Weights of a small GPT-style language model, trained from scratch on English Wikipedia.
Size: 14 layers, vocabulary 8192.
Training: a variant of Muon for these matrices, 522M tokens, 3979 steps.
Each number is 128 + 24 x the weight over its row's rms, rounded and kept within 0 to 255. Layers, rows and columns count from 0. Numbers have three digits each. The size before them is the row's rms in percent of the matrix's.

# layer 3 attention output, 512x512, rms 0.124, rows 294-402, columns 128-255
106:093166084134143183112122111100155107123155131153139124096137111118102127107115173076157120140111110089085109093082111141121138122125117128116117139133108122131097116100144136146122126121126127092155127108113148100126113120151173091144115066144111094145107116084112109171090132101135070114085143144086188135158094144148108165121103150125145160093121118155096171117123148124133138157141
102:158110097106111100169135153125123120099138125160139126168142097095122169117137112152144120139126157147093131094125108158142119120171123094100111132156165131133118154131091108105102153152137112111141118101142147185177132081143127130150086099122129132103118083116093157169188114134140120155114062132110133079065120086087106117125141120145097141101149104161126162131106070109111135151152
094:078148148128065104111115102154095173148146161108121151089097103126107146152146153124063129127080150136175165102126114143157114087142141140128128091135105126094154102138124123122140132094176157117103148172116155145138134107148084121116117101171075143125157113120142109119149172108131127095136146079106153132124126111075139098147116114122112099151103176149163068132143133107112133131122
099:133129158154136126160185096112069141120080138140148164114141092114150168147140135157114160154111145121155107083134121141113144109132077115138097138101160150160101130137110150206148143120118095144119166091113100144160139117124128139140144156144167136091140133128063157141126125137099102115145100105078119128128144169093080147151126116132111149166096091137141096120126131083165158146143
100:143160085158139123140129117082136164179140117173108148157192142068112153156147205110149123165087099099135126095091106141111104100103096152161093082127158152180104117122093152143130125119134144159117081138162127147128087132143054157107157146103124133143159089101105131062129171118128098113103135123102118118115148117111129153132138148158108107120152114187169116126097134138134094162142
100:136119091096110084149124141168080095130114081113184111104163127112175136141137105096140165161121115114119112109127124065119185180112155176112165148120145108134125164126147142108137123173114120139120159148173100127135147147119119131147148129115152131131100180152143123094118162144120167161132097135133113126106120119138133113144134112135108109121120168133140128151167103138142144186115
097:081150117106119074104104159125159137126133100138156161149105092125124104122137124158117154144105091130133080109159151124108111159162158156154118098119143149149128108148101151181121139097125124128176111117115108107115105141180091102124157112131089117138104139099124149153152079169121128163144160152120170151140135153114134171131151126109132159106129128170148099109155172152105107143105
099:171083119141105162136125120111098083151096103107107142123115104096157164103135134161099105145145084147134118128081154153121133141113162118181154196120127110085128133161158102112141148127131109138127128129092121177092119107119137135147143152131106185124214136160142165134136137141099095124117121130191161189112130167098107131128072129117109130127139144150138162148119126119136088058119
097:117115141108167173110115112163163101120137105106178129111155170113106109153102152150120117120109114155107147177098154149148112123133161155142116126131122125123126084116140111228108130129082154130115156079126093148163124158123140143112113094128173108188148135132101108125135116127156080129101113123149112146117143126095137137105152140117150168119135082094147171148143117109157115143161
104:120174119084142128100137129092120148096152124090132143123119132123105142147143113123168085138134126110113060141137158091093140143166155123130124112097131141138149143140093141103149138126101138120164136130161152154114098118136154085123131127116072120124149075101135154120152180124095101118112089158123133139098154105083135104149122123146131161109122113126075100129132165088112124125111
097:134130122125093160075158109216136162114070126105174145143139098103171136155106097176101132104126146131164115132134102097101138120152157128137080155126087127177117106149119161102135165126171152128127160137139146129147142050125130100102130114137164134135135118128116145139110131088154156127123147132158109105137135117185100125114133089151125121170141174137122154191081126088110112117119
103:104100133106140128135106136135097138130136098133129087132105128121102124146088101084096149067118129160122080132101138126110106149152067076113130149112133109110129146084164127125119102106106137133088148061125154128093110125107117142139096116117148129125140126097107139135151105170134201145162115117100119091095158077116099136094137122130159072120139099127175132105164078121118127159073
100:108070140144115120134161106128151136066107094140120156110137106150115130144165105137103096087113105135170139108089096068153125155138089102089170100147068121124140162122114157144134128123102116090149116137126128118088109085111124138103178187154151145131111114112093109116113151149135138146124164086143137128118076130126123149133162125131143117148137093111106136164136120106180098148140
100:078119156112164131107123133173147125153090112113124149138151132134116117149144134140113154113093136158111122114123115116166126130082139111139112091155032134137121157129164122149127131148107167086126098149136100153149106119155115151125102126153137137155139166136074124146123161102146131108141142121109136148105144149100111128114127105094106126135122128113113106112102113112142126141108
109:120138133093128177119132104146101082119123160106122117129094064133086138107120110163137131071147141110122105166157142098144124152112123130136100132127110128110131125145121113114112129097135137109114119150147156145086120159119134086105082179145117163119170124141131108130144155140118164100108110124111145168087125120175079102128148044113129115147088143131128111126098101098152108185136
100:161116142093155107131126175106146122098068086077110128094118102113157098130122131156183165140146125171140120151113128089139078135137130139145085139117140142111117129138132123077133166123124090115159128141148155162125156155091112132134128139106117124138107129119089159164149116081136108133143113133165107161172162163152119148118100127149131090101083151125096118162150122133155107131136
096:119142115144124084123119132108115113076121098105061174104135154131082133133133133134105133194107162156107155106145083108089152100109143123081143116085134126133094129143130095106160149173114132151084118131138175158120145108108127165141188085139118131135112146105129119100174127144136156153147142135134110141098131095100127121106107117101158134138133163178127104088108119137087098110091
119:110092130139127100129140120104162080147091117164146104096112061075121104127110102118071110140115108140104144072128165126156087144170122130148142176102155114126078164121156078127116124116152200143089156142143122143125155158119095134151144137140110133126114112138070137131146126109091123110113177044160150066101132108131114147100116082106150092130144116155156086133164142154098128120138
094:121119121146110141134089083114125163138134143122160115144175088182125113105136142155147120095108119102117146098106126117163148118147171128095137153126077143087114131140157121124100101100146123155136153137145124142115112169133120147118102139106137144162124080117136109109134142142113066138113146080157115131108109130137076163111136139126095121135128143077157122105098098120137104105102
098:160167146130159145090170141143153124131108129138123121184157117096119164117091073165152120154147120083163102157083131138130116151127124118104129134151154155094141105131128112098178146141119148164092153121149126139093123124123166098120173136131116082090120127151116145105105132163157116137146109088158155063098137135144155125094114110118120071110159149123170114149128203130102119130163
105:105093115117085128142132145103163132147174128087127122136106103191122117127201088151094123099122114144145139153123177140154134138140117153105110161140135167147130110126134153105130101088154094117099120211113133141187129109111154138105154116144118154106133148145080113123156171148132121135142131137116107109146122110154113147112102136125166151112158110128098066115142137113172172093119
103:120157126145107147172133140137168143144098170131146125148086138126135131140101135148150111136125107149169140125106144138097139121095137115150096103156087158083096131142114126138140132143127103120088159127118152128085149141141145105105137137091120117099108157132116121103146112135105096122118115136082124109136105164115119116098115127089104107087155092126153172131156133106163124107138
100:148094130129107169146155135152147148123129100129145127134155088142146129083098119156130159146196080055145093126135097205119119119136173137146119124153089125130146120105144129138146133185179133122142148118122076106095091096131095129063174144083126110108147133107110090097131123130110116127145163142108161126098119117139131138147147103127183103129160080151091126115149131139135128090124
101:130133160172113106148103178147156164100101107103098132120128129130115099095099122139149103100187150162141103114139143166152141136141122105108078151118080161137101165136155130103120128127161127152158111167126157133118115145164146099103109159102108126105121089123091113156106142110102119081158162145173111100135105116160149143100104058129127090123119107133134096154144124128121109053118
099:097114129159095126140167115095148089116153145157108123153169171175098118120106118152158092107156128124081146109125121128132121109132181115133116116105136104137121106117115138106115147140128146127121101074090136174126105124140114134096136152082134139116156086120126134127125093117106129124139101128108091107117091120117172178131154154140117115118108146074136101116124117106148139163074
098:137125155139141146067136113172131092132132113143130112117074116108142121113137167088138114123161104171196162136113138115129115165128144105165086103095186107126137147106133136146090106158135135112153104147131131090143111182119136091163175089127133140168106104140139084151134120095162105083131092110131128141098097130133115114121126110161103118132133123122122143157154160129130086144141
099:158143164112122138109124147123160147127150077135108120154156122128152129113112128130137120144119143152138135145171118128154128132087106093133141131097116140118106107115112126121085100108157139114132149103161109143113141144108111118093127153085098120109187099125113153116165166097130154116127154133106110120152144122109112132147111110136120122160110137148125127135181126120131129137086
104:141119140146086094210130144124123143115072109131113097172106172155078174104131123168137100117170106102110111147063093154173119127150147129102120164124102078161109137129158137145086094102114154129133142126142097166110132162132151130135078131136113107144128116112130170176137151090104069172130171130118172110092110136110154148198126124104152126108139095110148126149118147074111164092195
096:127155130163146153119124141145135114150173150139149100132131109102134071114133123109134214155153124102112117140149127119124091113120149127105117120123180122188121102140101182174121119120137068097140130105106132131157112129120144135129152140134099119118120142131124098158093147152116097132124124124090207143170199175116135091118153098122098126141103124124117139153156116126141098077150
100:140111145131064161159089123119185146139099107156127118113118115115122145135117102145131154131141122201154107182116116149139161133150120144139106129147079181135132125199139126162117055135133120143148137103168107148122134152106126116118098163123140102125136135083154127103094142112157143155144116170136101077159136124131157168183140131141075116071111092094104102122119138140157130112157
097:126102112105138092143094136153135135133107132120118135136142157118107097118103116104141090124117149177140111133141095144126109169118126163132126176127127144090109120118160161090137135080144108118106114083147132120146133122149165132117161099097104126084106139123138051154132086088134110108169126124107191101132043137121118187124147139118107165138113137090117098162138143146132119124185
104:158099114123109130077094145083122141153136100127165125133135147120124133172083151114123100172116159143176128171145103089136133120123134101176115078131121145094059161089130153126111141112139150148115107088156102164101075141121181165095084117129133108088136123145121127117145096131145160148087121138119139181092133170145144167116097104144137125141118100120113104124141137122135140135115
096:121149174064110098129164136106134155118161097115123108136121101096099090140124071145161143168126156110164126134138097158132127143145142157110137110132123116156126120115094108140152125108166144144159152177150110109113116161112143130133124091124164151158141157140080095109114078135133134103146124140110124118126116151146137137122150116106148147144117097119081175168138099097077100128136
095:099119122136141173158060148113133101125109080093116099150136178150091127108162140135126137142136134152124134083101149110142133161139144103152097152124141156168124137146122133126134124093123140114126148111152107167099142168071123160092094144127143133133130111136126138102116125132128096111172155153098096130166128116146113119121128121138113075149099094136097107143154108129145150140145
095:123127139130155136115101167130112106143105124153121104171118144110088132086127107101187173106111097125113123120159072121184109132165153125123136079100100138112128169085122161128121146106105120105095120160150127056127115152123146129106124095147127170130174157112128093126102121111125089108126142156140133127127106105158139141168116114094113142128128149139151159123099130078150139120158
101:128103153142112098142162158110151090132115131111125109166106150186124112121100163115112103105114141143138088076110123142149104113121088206150103138093134116099126130110115106120129095135151142134117092112107181118150149170122162097164149154105147117141113152117170143136127131129194124107131113106149154145101148141123114083128118076110154082113157136118118097119109142149117134157124
103:121132132117124186127139087096165137122116162147124142149128087161182130119140116115155151142141158115141113100106142135121102164134127159146116153145131124164093111104120156139116168162117124171150095140086125092129118054118137113115118105128116128136148161135174132094121147145136151122101130104131120125137117103112136162093114096089144133134098172107132112134131117143098140090092
104:135112172118152116091114090144136113095131122120155151149137131112110128107087128117085115124112090163128132136167121097133163130100071160133143151158131102115150113093161153087144117083108163120128185130144173087117130179115102136132082142140155122123170121149153143088106062110123143119096145150152106149114130106107132171102147103174137092123116130114119092103164142145135092085193
099:130122109129134097124120147134151133115105150178141142110119165121169117091083050136099101124112146118138121121135150111179108162135140180098111108126145179144135128144127109115088129130103151140143084155093135159125133138146101127128159118129146125091177130167092126117114110151114163158154130097137121153126078129166137113159130058140107134114105090120131183201147164091106146092150
106:117129102094153088197109139162141124137136177078149101163131166136131166109146125164159105111108130125173166167192124160120111094155170087142119117063121195102123114113123147084121123127074131119120129121142127146118110134080160145097172197135162090126134124125081151100156149080097121137104106180100148137126141120141135124125170160154169136113119151124149148122156148119143102116120
101:128132137115180121110127158099166108121161106132110150103126178099106130152144058132126118138084156136157129114122112141179113151121177131118149134123139145137063098135141121116111178123130112104154149120116109147107153155122125130114132152151127090137154081143106113137129110161131102153097123146154114148123169127151129107138147112119148144215144117186157135118127087075121130109106
095:090146103114158133072163131096108129130116110189124136096085093107114104149122118167121113203134120135130121161125098110103180120158122118139122106139093142143100120132130152159111136119094159171123134144146100119135158139139167150135150148137152138189148092153101115111116098154137145108163171133155133105134140092131136130164118148125128130127160149152112119118142118134132154124159
095:128089104131103138126108154069139176121134161113153145103134155093146082130144086122126129127148165126088082142127123156096138159111119134154152167111163164134115125129183141123095120113152113137093136167106099143140155163134127114168114085172148099126117148115162147130097140134162128167158109126102144103150123112137162112138141145174131109142125133130107127183151202122137139176161
100:132136124104134155085094081137107140158134154122120142140114081138105124113136119133147165126135126127112105114093152136149072119094133113133146124129117133155104154122154086106142098092106089113112120139168138073119098172114107167130109138142137123123131126129138140147112135100097131171117127130108134106168094133137138191147196170127109115107193123148141131080104115105092118177152
098:148158125101128136161091102107152168116125128106106115135147117162157150167117139125147166119108133138109177156111105160153089095147097108139111059095132140128106124173157157144097107156150161158164145166138146123108099110075106137147132124128143108097116169110139126181124193097154121187187081102108137125151092103096123094141127176132176127178105162100141153169132129108125103155141
100:143111133151126131153103111098119139132073128122133149125097156095180102119129119142132100136130093139120135109114095107116119122139165121131154104106141157105101096166147126109164095109134131122112145129122128185119138106124154117105129134154085111103123134182086145158161157096122078151125128177130156110135094138146137121127093126127149120119158151121099137148146131121144108165156
098:130099113096167145151121083151107126132100140115147139087129095108104089113160099137099136122143163094115118188138121173188107127164146121139109092130162130160101127146108136134110119141120096114094128143132116142162102121155142159152116110102129149157176104131155128099107102155118118144086101124108106127175121200165127064104138109110097115108101165115115147134171125122082113114141
102:130097143132132143174133082117098140162142097148160108126128147119129142131153124086121097126142149164130109100145160132129135147163114159132123123123113109140124110133155124126140140105129141126067136174134107176175103121152145158129130150129142140136120079126089131132136144125140113132116130118145122118124091122120150209136124095133127130145146162110120146120147144138136147111125
108:146143095174151094135133102150110151089089102110087152112121122169185097095137067103125128119092093139134112092143138136091153142161114150108104166110144139172111132084169105140158107110121125126137121109107154108174148133135074161112111126108162112115130124160129114106148130148135144149153075108121141134128109135122136148093125123130136169128148135134081112099128089106156117109139
098:097144124144121066098083142173107072150113125132155141143134148102095168106138105144113091132163100084099141147128165120128119175090115138129151119119099124106106119127158125149141157163083101155075120113174115114133102130184114173089101143124131103096115131204143141154133094112106103139142110106128103195112147112169164123125106134160143164164100128094106102134134147119120139149130
095:107129104115123129085140079137141140187121117115126124158160097155132132085148110115114106129127096117144092128094130133192128136131165113120134121108139126154098124171045126152075099109137146069095144138101180098103111116091153064150155135176170136128158112205107138133127178116108123149154105095141126159192101127115094177070156111152131156077154106146143147122082088096117105113140
100:120146173076140150083138142085127132131139141120103099159143132098111138120132120147129164117150178144123119051125151151148116180102138123117143105098150123145170084145133151128098141155101100111125099100167157104143141153161151099133143158107129125106124114198095157175126096107074090170124114152133122093078112158129111110148141212128088118107117127136128085136168173120120126150129
107:135124111139112108153134182152126101125153128100137099154102102122177152108107109168114121152116113113115183111125129103140112135071123144083132109131092155108140101166097125140124182158100142117110124148100113153081165151140177115116153161110109112166166090104148106120127159102124120110073116129119123150139144066197135155138123106149130101118107124120075157130150108127143131107065
101:120130128096154158123128142132160100157093099061148178156173136148151059095154152131116151125163118136111122129173107126110099145130158125135113164113128115144139094125139079122124121145127123154129147164108135085162152127142126130126133096170146096161088114181121113129190139139149123101133090110139131133135140119186086128092164110103088130117061171122073102138133052160108149112088
095:107117126163111097137110129155132122151161105120177138133110150140119125138131100148132094198104157138136113185187127200187124136144173129093095107132103143128097185171115106110084142087109119119123142118153170178150151122150189131142129132167118130136098130130133173107143131090139185088072118113094147142121103108081156157129138106131116112137125142146099096143143091061121134120094
099:115114174139142137126092143160125132102124143126134102159144103098099103122095114130116139116147109130110166098148126157107147101113102137150149123154103144153119112117157136123127132093136132144129118107111096138116135134129104106181100148133125116116133140093155149127135139150134148142145133184129158123151119166098127109084090143091131122156184084129156126139119140137140082142095
100:142074159066059121144154139127111142113094127118127089146106170126091136141081165070141089132167158108129137165097132154108130092153133152109110133157119102151142118114135074145101137146129129088116150146122169157146119127158136113140101151105130083126101150164134095124081080156129145176134118097114108082133178105157146139122163117092166121103148084105155077094114101187151148135129
094:139121105140092130114177151115136114133098130110132173165117146136114110125142121115121135091125106106143156117157157129136112141134133155127132135151100097148089110079118082126136135152119131127160131164070177119076145131122144127029103121151122148151140103120165146100110120163121120132205144138154101114115147090146138128097147154098115102096159096113146117131130099111106159141115
097:146154138115143122081115105131156154191142108133139139106129155072114121135142150112120145117167150123138149146122133130124124143083126127148118142119123115112128147097119084148129125137134096144149118106130163079137139154131110136170156107167166133152132102110189082131142007150097144142160119132108116104150179125168131133099161130160138115153118141113094153111115138128142167085124
095:155134118124077169195117153156092120110142152120113102150126112118133139165087142137082154156126133107126129118124129165139141082131089137116137142114142081112107137120141110145122140096123190121133125179109140132105117137140145122150145117113093111132106132145094130149134132110095147113102132108138122121090103114154109151125146074149140094061124124160167101120134101120170131113103
097:142146116140135125128107090132100145119129140108090106125117120124134116139098089115090151127089107129127086156131142127181103121189123124114141084161115079138116131166104127108152082155172160123072148148086184147105144145116146137130100128160107144144120158079165133152077141172144091092128106153127107143120090165086157139097141162150174151122139157098149136141127098092163078071129
095:088136112142142106143136157151190130139142076165123117099125087107162090125121147144117112112104103096114160190132157144114111114100158092123123112147113129139133090145121128165124093084146106094131159075157140119133110140113132132108142062158116142189107130164137139099160153126114147173155081102136139108155131142142085147086218098082129163120156150109122121150163103122131163125157
094:109122138141112170127102076187119158159141110140121148136163141150139141114101138092123133142153138120162138155149134134115123093140115091088141156147124129140145111140108084141138157083176142120144112138131138165088114137119163105126136172106111131126127110126139141131116144175138167095117150136159141135123094122103130142115113117157132100142106085122150151163138141118079081135149
097:124107116107121091125142111159121076109086142122124119147107122097117097114128148131140104118106086076116163106136122096131166137101102137141161143131119116103136116130124137125142126123124127152157104151102122098107092114126123138111125135184122127165139106123133139126097115163161168120134121138071090104046148126092091122103130129129118116135117103112170073099111141158148090083121
100:175126137118145111110116112135107129074089116136186111121137126145088118094147119072129138110154149202135102099089140127108130080127153113177121136093112134071145138102103109121175114090068159116106093132141139133122090159104126153123092185183111156134148142135143116118137112124117104136128148147131125151098158122129142110097112137126109134142120100188172160126072160145133168137131
102:140120170118167137110109141136141086140130115097140125092158121111108174099116119134135103115110122167141126099129158118124107174133172172137114141122113168101151163085165091144146137066096169138119123091135107168136108120161121112068107103150092119109146166146135131156120119149214167135103186137186130146143099124125151099128125155140097146089130170157132086078104158138166126147102
098:098135153118142090088112126145118080103124143194140134126133138146100126111146116158146161103126134128140130128083123121133100107160084091089116125128087117038127116136101165096093151128110152152167114179112149141096106114136092125084107182128128203130107140123132128129123126132133123082149096130092158146134146150125160118169133100158094141152148043093163206110144103079123126173134
103:111111115132122124121142119115133144160160106110144158167150153137123127128094095142133130058121088166085110137130150130115116109057086157134077138122125125114145092137079110115167137107145099129109139177107149107111144171154175084150144136130084139113131108116142110114106100133147121147098161164090120123160155124113155133120119148178143100141154135105099130143115133141147138123111
104:143084106144173143141157094110135109135143146076144094132121101116097107123113100099090147144127132158098092167142098126113097176132135099150175145121112122100162121145106116167086094140070169155116131118089125142150125116155086125166137117126128101147124123118109163123097142150177141116089139149110107167156101125136146126104167156185104154090158123200117152132116170139155135116089
094:096146136124122131094078134103101104133118138153141133158121160130151119116115156098149133157096137139137174142094130147165078155118158131154157097149091139113125112143146145102149097146162101141106102110111146113119130181121113088124141154148131130111101146096108099169181132084133147134109144121164091176098131147075103140113115113138134174144132144135126072147110170147173155156121
099:124124089101153104070137084106157131132161155146104065123154172146103133135132121119135092169118175116108136087085077123126171148139151145110124114138164114106162116159125127134106136093146116139133137185157084131153144131148091172148142143127150166113127151112166112135111136183087083078155065180134136146109108134070151114129102091117134131153103168141178089172105136171142145127100
096:127161141097088091120124158108137100119136124173122113119125173107110146159153119100165145134097129103128138160167133122124133121202114139174122151093120171125098157103176096095076130112139127151166119128132085139120082109090107135150118176119128089115099163138159090132149144127113099131108134107150115096150138141147131129175152122171130119137120141089085107105160121123124136153133
099:120176125135126158120060095097116098147146149137120118085143144116123132093148114136147115151188174120152107143150121121086167194094148166136126125112085110162121137098136141101131139130109126104124128137141181122150144132131113068078154100139104086146134118123121123131153129131138149109164140133116112105114138121121136113144138175130117137104122150130088135141183187142121117128112
097:130163119123117134121147137137124129118169141100132124183152108125127086136171092095153140085207106135112149150100103133145088159092146129136135143125077154072122101111072139117189120129150162124102128124147135134134113101096135117109147085150190132122148074097103081142141104183118150092144137133144127138129133137106105125105154130126153100155048081144136131130092133145131123103122
104:133107142181120141133104097118131090128139120144080099150155119108173140163134095171147114113122107135166134125158099113117119119164147127129106137092126137157168140111133111118124121176143089143155104115112112168164128100150083098101118087073101096115150155121147121150133140147141101128129099153138083117091096125103128151147130163132141110135093117191140139096156067130105132137121
095:113159149137102108160132137095117095095126144148114130122153153107153131156120074134168116127143117123148141161116107113137146133118117111064091101078128144118132109174165141120181099114136125136132129128125132100098090121155110094089136119149145125123094156115092138137143082167116159139131159116128078129147125132121158104141136139147101112156178162153103188181109183115086153160121
096:107105104181159172121105126096168152178069114121117103113122100135099126180136141140112132135082132143094096125123132160130113141154099108146157151141129140106158113118113142115110162122091100110148150160126113115116099143146137137129163132105139105117132173133114102158121120083147138191124143099121163147141134140144167125135126108149098110138107117151118144132102176149151127171111
095:142123131100120144115126145110124171138104142162123091087154159145141108122124138091141116167129138137138109106131139168095141124120152177074110144132186163132153142122199126165134099135085128159114054132141076129170138169150129124119100105129136107099113175127098086177086147113184140095116144140098171096112095145138114123115089113159113141163132162143169111106128112132154115110134
104:086117184146145146191211117145148106098154138114088127118096119157156081109100128143121100143101158137142149126172151137129150109140158142118107138141087124114140147130107130133096126158135100146132116145181071160129128163097137070157165117119137175124098121128129110094117131121111150143083147118138128113153131153117089077164103123101139099131096071126147150131110156121129093129119
100:070090104114102144167143117142101169146129112132116129105148099105122093125166100150102110183140169111143133177111135143094117149114125081160124097117134113126115101119096131163147113105142139149083112150145122142143174138126157116165101149090104181123098181126108138130145132121142145121127128094144110072097116170104111098126123115092128130077074150194132174141107117185122126123154
097:122172109166111137092101166180126123105185103128125111126117107088081155149099144132145125156153178131162174145140116125107170167140128164147111135131125147099129140089122157140127122141110108171148113170088167149124134079144068124070138110086140117090063115103122065126098147121157160146151093154140153128141113091137160102139177136128101136131142089117114123144135096117147137142150
099:142112107085107117087128123102127134114158147113169145074068187135154118093144169136112115130108110166111132147112130130166098113128130128105134157144132106166099136110123151154138142120143103166094162126157098085129134130158132172043097096125147093099071134131109133150141114139125148136124118192124113130151133145095147105147135137156087139100136117087091134138128136146146126150130
101:145142133153139115144145109140136170152103088154124102165134133082136087137125126144161122127151175123156109087140149156119163101152105162091131168134078135134121103130108103159113136108144125118140144203102151113124123164156120168134112117111141181120097116078130112133128141125147112120159142101138122131161100109068113117052167147135115151112146165112105120176106150166131119140143
100:136125146055068132142164137134114186110155121081159168104123125104136130165178101122159128135089120123121119131158139165109157139082164154134143126095165122124136203129125103099135122133113161132128094154101175161138142105180101076151172069123151120100165120146174127137141143145126071108147102095117111175090133138094128137135098154128161124146123097164126112158108151139104137097092
096:106125135139104148190111119089118109112136161146134149135143149130118140132077177134159129151127084184127117181138163133125102080122124139173130112139128153138149135116128122138098112147124101147096104104145150164147106113136126137100131103126141148115094144114142150126140082091126093103139125111136135097140153166118147143133106172163152123139140131159109130101135135115155132141104
100:138135091103116099125115111117147125103144142102110143095127154130143131074139130123166100127110129094107140110107103170080137097151151093117130139123150147114106098114102151167128198108089132137112089134180105090129087157165130132122118163137136154132131144131113082125107134098112153144115120132162153136156164110113099119123123099171133129108098119129104113057087123169134140160148
100:110136131126095149152139160146115152096163135099114104143102162152096105124100119160078155119157133107122192147123144128132116132112140136102117113092166150130148117109089151144127133115143124081089141158140130158095141095140133086123139154100107102143173134150069187096134131154101119184122180122135131167133159129121135152138150098154121143094140155156158152116078113103115116117144
096:116115174131127139137113102127148112139117136148093117133154110122133149124098165129182121123113095091117132104132131156157104146116125136147096160085125131122086121136136101081125142157159093131107116154124077155090129121158088127104129166132125075155140134142103130106103111125117118102154149137143145092122155190128109144165140095168108129099121123100042114123107091165100145143122
100:123183120139143149105101143096085093114129112117148094135138113106100126118149132130111179131119129162100095123154078116148096120156145149148153133105143155119164122143117149106137100111098140139140166121160181124136162127085100139155116101126163174102157106100102151120114177120113137143133195112114161158113127150096126088202102113124114132170149100140132140128092090138111154144148
100:101152148168133108109181132135145107104104098117139126133167149112146161133114102120138124159114153151116097141125109078161118161129094157134126140143133149111117133102114120114119136074161126092188098124146110110114140099154131126139102121113130097123094143165101111135173148157141054105168133138148140175109120147126131100118137137155112134151096107114149133165161126128112107146130
103:169132148110124144164088122099161150156119112164124161154146140141133093100158141141130116116115125133160110131092093114092120119136168124121151168106152123168111115126152148131092118141139152110158143108082168126140139110114129123087128146121146128159150138122143127106150159123145139140110160134114111118144113112134088144096118112155156155165154137116142102117125106137109129170126
099:150189120142145124088137147168149147127129153105135108090112127082149068110112103146104124108144169105148135091139155133064075122128141140103146131151131126111090130122083086104143153128143184165106106106081144133101155175126083116134079148144089175119106150141098121083149076112130138142169078129098127126138172118154139130143120126150143145155133081099129134133128074099142148108148
102:156131095148127126136127113132123120099109138094104146183123125114136154120087102155154104195083139124163137186086095128165146159118154139114120134113128136162132163130116114074174131103111131122127118158133067134104109180153134141090171127135133086105132108153115156119096149139172125125128098176187145144102171176157120147140123111171097123130100156117146080125164122074077105088123
098:153147165126143129119163113125137125138120117132114132141142133052125133128124116144150083117190174127131114123185104139105134105138139120167144129161151141109120217117098168089140168107128083132086133113096131165170124121150111130174130098119154118162141124135115155133128170148155090058101171145128131170173095152129105120138100108124155077146087139120116131162142138105155160180076
105:116114122130149070117105124164118193103132106128114098175152130147123115135156125153122138140088099137107135166141124136134165146134127132084124104138090134101112078129101144135115116138152117127121133170135142140158130124081140112097153123136172104122160146151118155185171106160147141125155142132148167110093142133119126100159128092099115140123118099114099130140149113156140139130113
101:090130132171139115114126136137150137166122095111092111151176129159064092169090122152084124125150139152131091138130124144136126159080098125119123153156107084181153100103073145120135109159156078149180139085146179127141125138106154132097108136124111141125149141109177138118149158101123149130161095099165107108134156102173130138103111098155094147085157136129135128108109148120121114113110
098:123150084160095105091142098081131132141112161104110176162158133125142138117133089120124100127178127069181122136125066099129137140123154081128129131117161146136146130166111130143153136090131120100109132139129091118143115109152103111120089133108131136112113149127117089121130137160129167129135159118181116095133099194119073109128137114118079140149106123136134116071114127130080154123124
098:148133111087157148159183130104116163092136123145134117111137122129113120124154112150103111107120141136100088133151135113157120161133075134106126147156114127121142096129130119124131138125142167134155122113103086126155137132151132131170128147151135105121126109153105102120096142141113151102124151113161076127123121140130114124093096150085134160118108106128148151139114167162084129160145
103:146083125079123151093117120111130108075111117090116104137108080158138126090073127160132110119119128173136140137096133118129092174137178111151148138107106151086097099130129077099145149115095141124185161136138164104104144121131116142189127103095150095163109101130124110110161118156116133098147101108134132118096157165078089154168123072127119137122144155100121121151156137135098110155111
094:092102135152098142159160102183132130116158121132105181136119124207138102091134144131128162118097100168147129110128115121127097136115115105112153145135136147099136135146115106134133135118149130149117120132120139128112167110103173122122152126115129132122161129112098120137124123144123109137166166121128167139144112129165137138134168128141120153092160104092068161110069153109120133178117
096:149134139094156142139159178154140136147111148124160095074121106127125176129074166138141098156120145171091085123171115110143142128088091090107094122077075152103145152112121123167143122160060123106131168121113188161119115121129102151106180136085136128170117131138155126135121135096117161136139135119140150122134147100116153086118119122136126111105156125135105139158140176128166136116084
095:110123137161119114095100145134098109102139147098150118135125157087131152095082088143144113129111132102121135136166151123102147139151100160129089177156124088107187102124127131130107132152099096117170092146113130148096075146127142139132117157140116126139098145111141174140114155136090114111138103146165138131152128145142113106135153152100161156109048137149073110124118155145119155110118
096:144137142112163169135166111158158150145136108163103122096155133130170127105088130110122106118092142137144112127127118123123122155104103119125115111116136104128126156141149094099163140090177131113135125124099172105123076132116162119178100125084133098136140129158135071133141091124111111091163167140199131120132075124100113114120137150092157147185138147155157163114163117119101128141114
094:137127121142077101133106111170151164138102094152111103124114188113129143173142094091137100131121170121148121120121119124079123149094175158079136142149166108139161157097083161169151113111151174103127114119158133105106128119141126126127142150171075187156147153092153134122141088099126101135135145100125160128121122126154142046121131133121119161145128119126132115121111101132080118099090
103:127140097089132116121152149134118125159109174161149152148120102126156123153106191115134111103137123102137157131085112102085125130181170103122100190116093171110150106104132127125099120161137114100127137126142150103126148136106120101122110146131126132126147152113104136136093143125168086136154117151155173119114134153120026140138111144123136127158105121126128129077187107133125134139119
104:127127076103154129129150140161139097136134115122119140086147120098168148140163110125131138120099143125140140096153156135114102109119113163133136131085119123137093165120132154105125154124132123122135107140152159107114138110161129137167128082125129107111125128145149110094130099144124129159110087109089089122156105148147185145112119090157087104147131097143131089143165147153147140167127
101:136133082110138106124100085122187116111136136124090132122143155133139115109093155131139144103126138099135113090143139092146132192139113138095164130110138129148156143124148112084126153139144132104153152150110104074126110113125152154108115115157109157068109138087145106148092166111099145166094084157129156113126129106120142139113111130127118121089116143118114116149156148135113123128129
101:085185062114133128105126162103154122149127144117125134133100129141110117137130129174126151099152128149087156104125151158191140113118114084115136111117107126174099112113072129125149105142082122150118144143117152119098114131136164106138144124121128149140122113146117161091115159130147139149110120134179090129135163142158140125151119096156111112119116078143227148164124129105163131154144
096:091133075147160121126143112136117174135143114111171146099068070104109122102120117142134112156150114108134126097125091090122130123132155115082148118125094133107120088164134149121134098166129127163112099104164143134103096127137113096127143081137108133127127080106119110133123127134133195162104087150118104159139136135146116134113114099103093103149106146152135128114208173143130105099160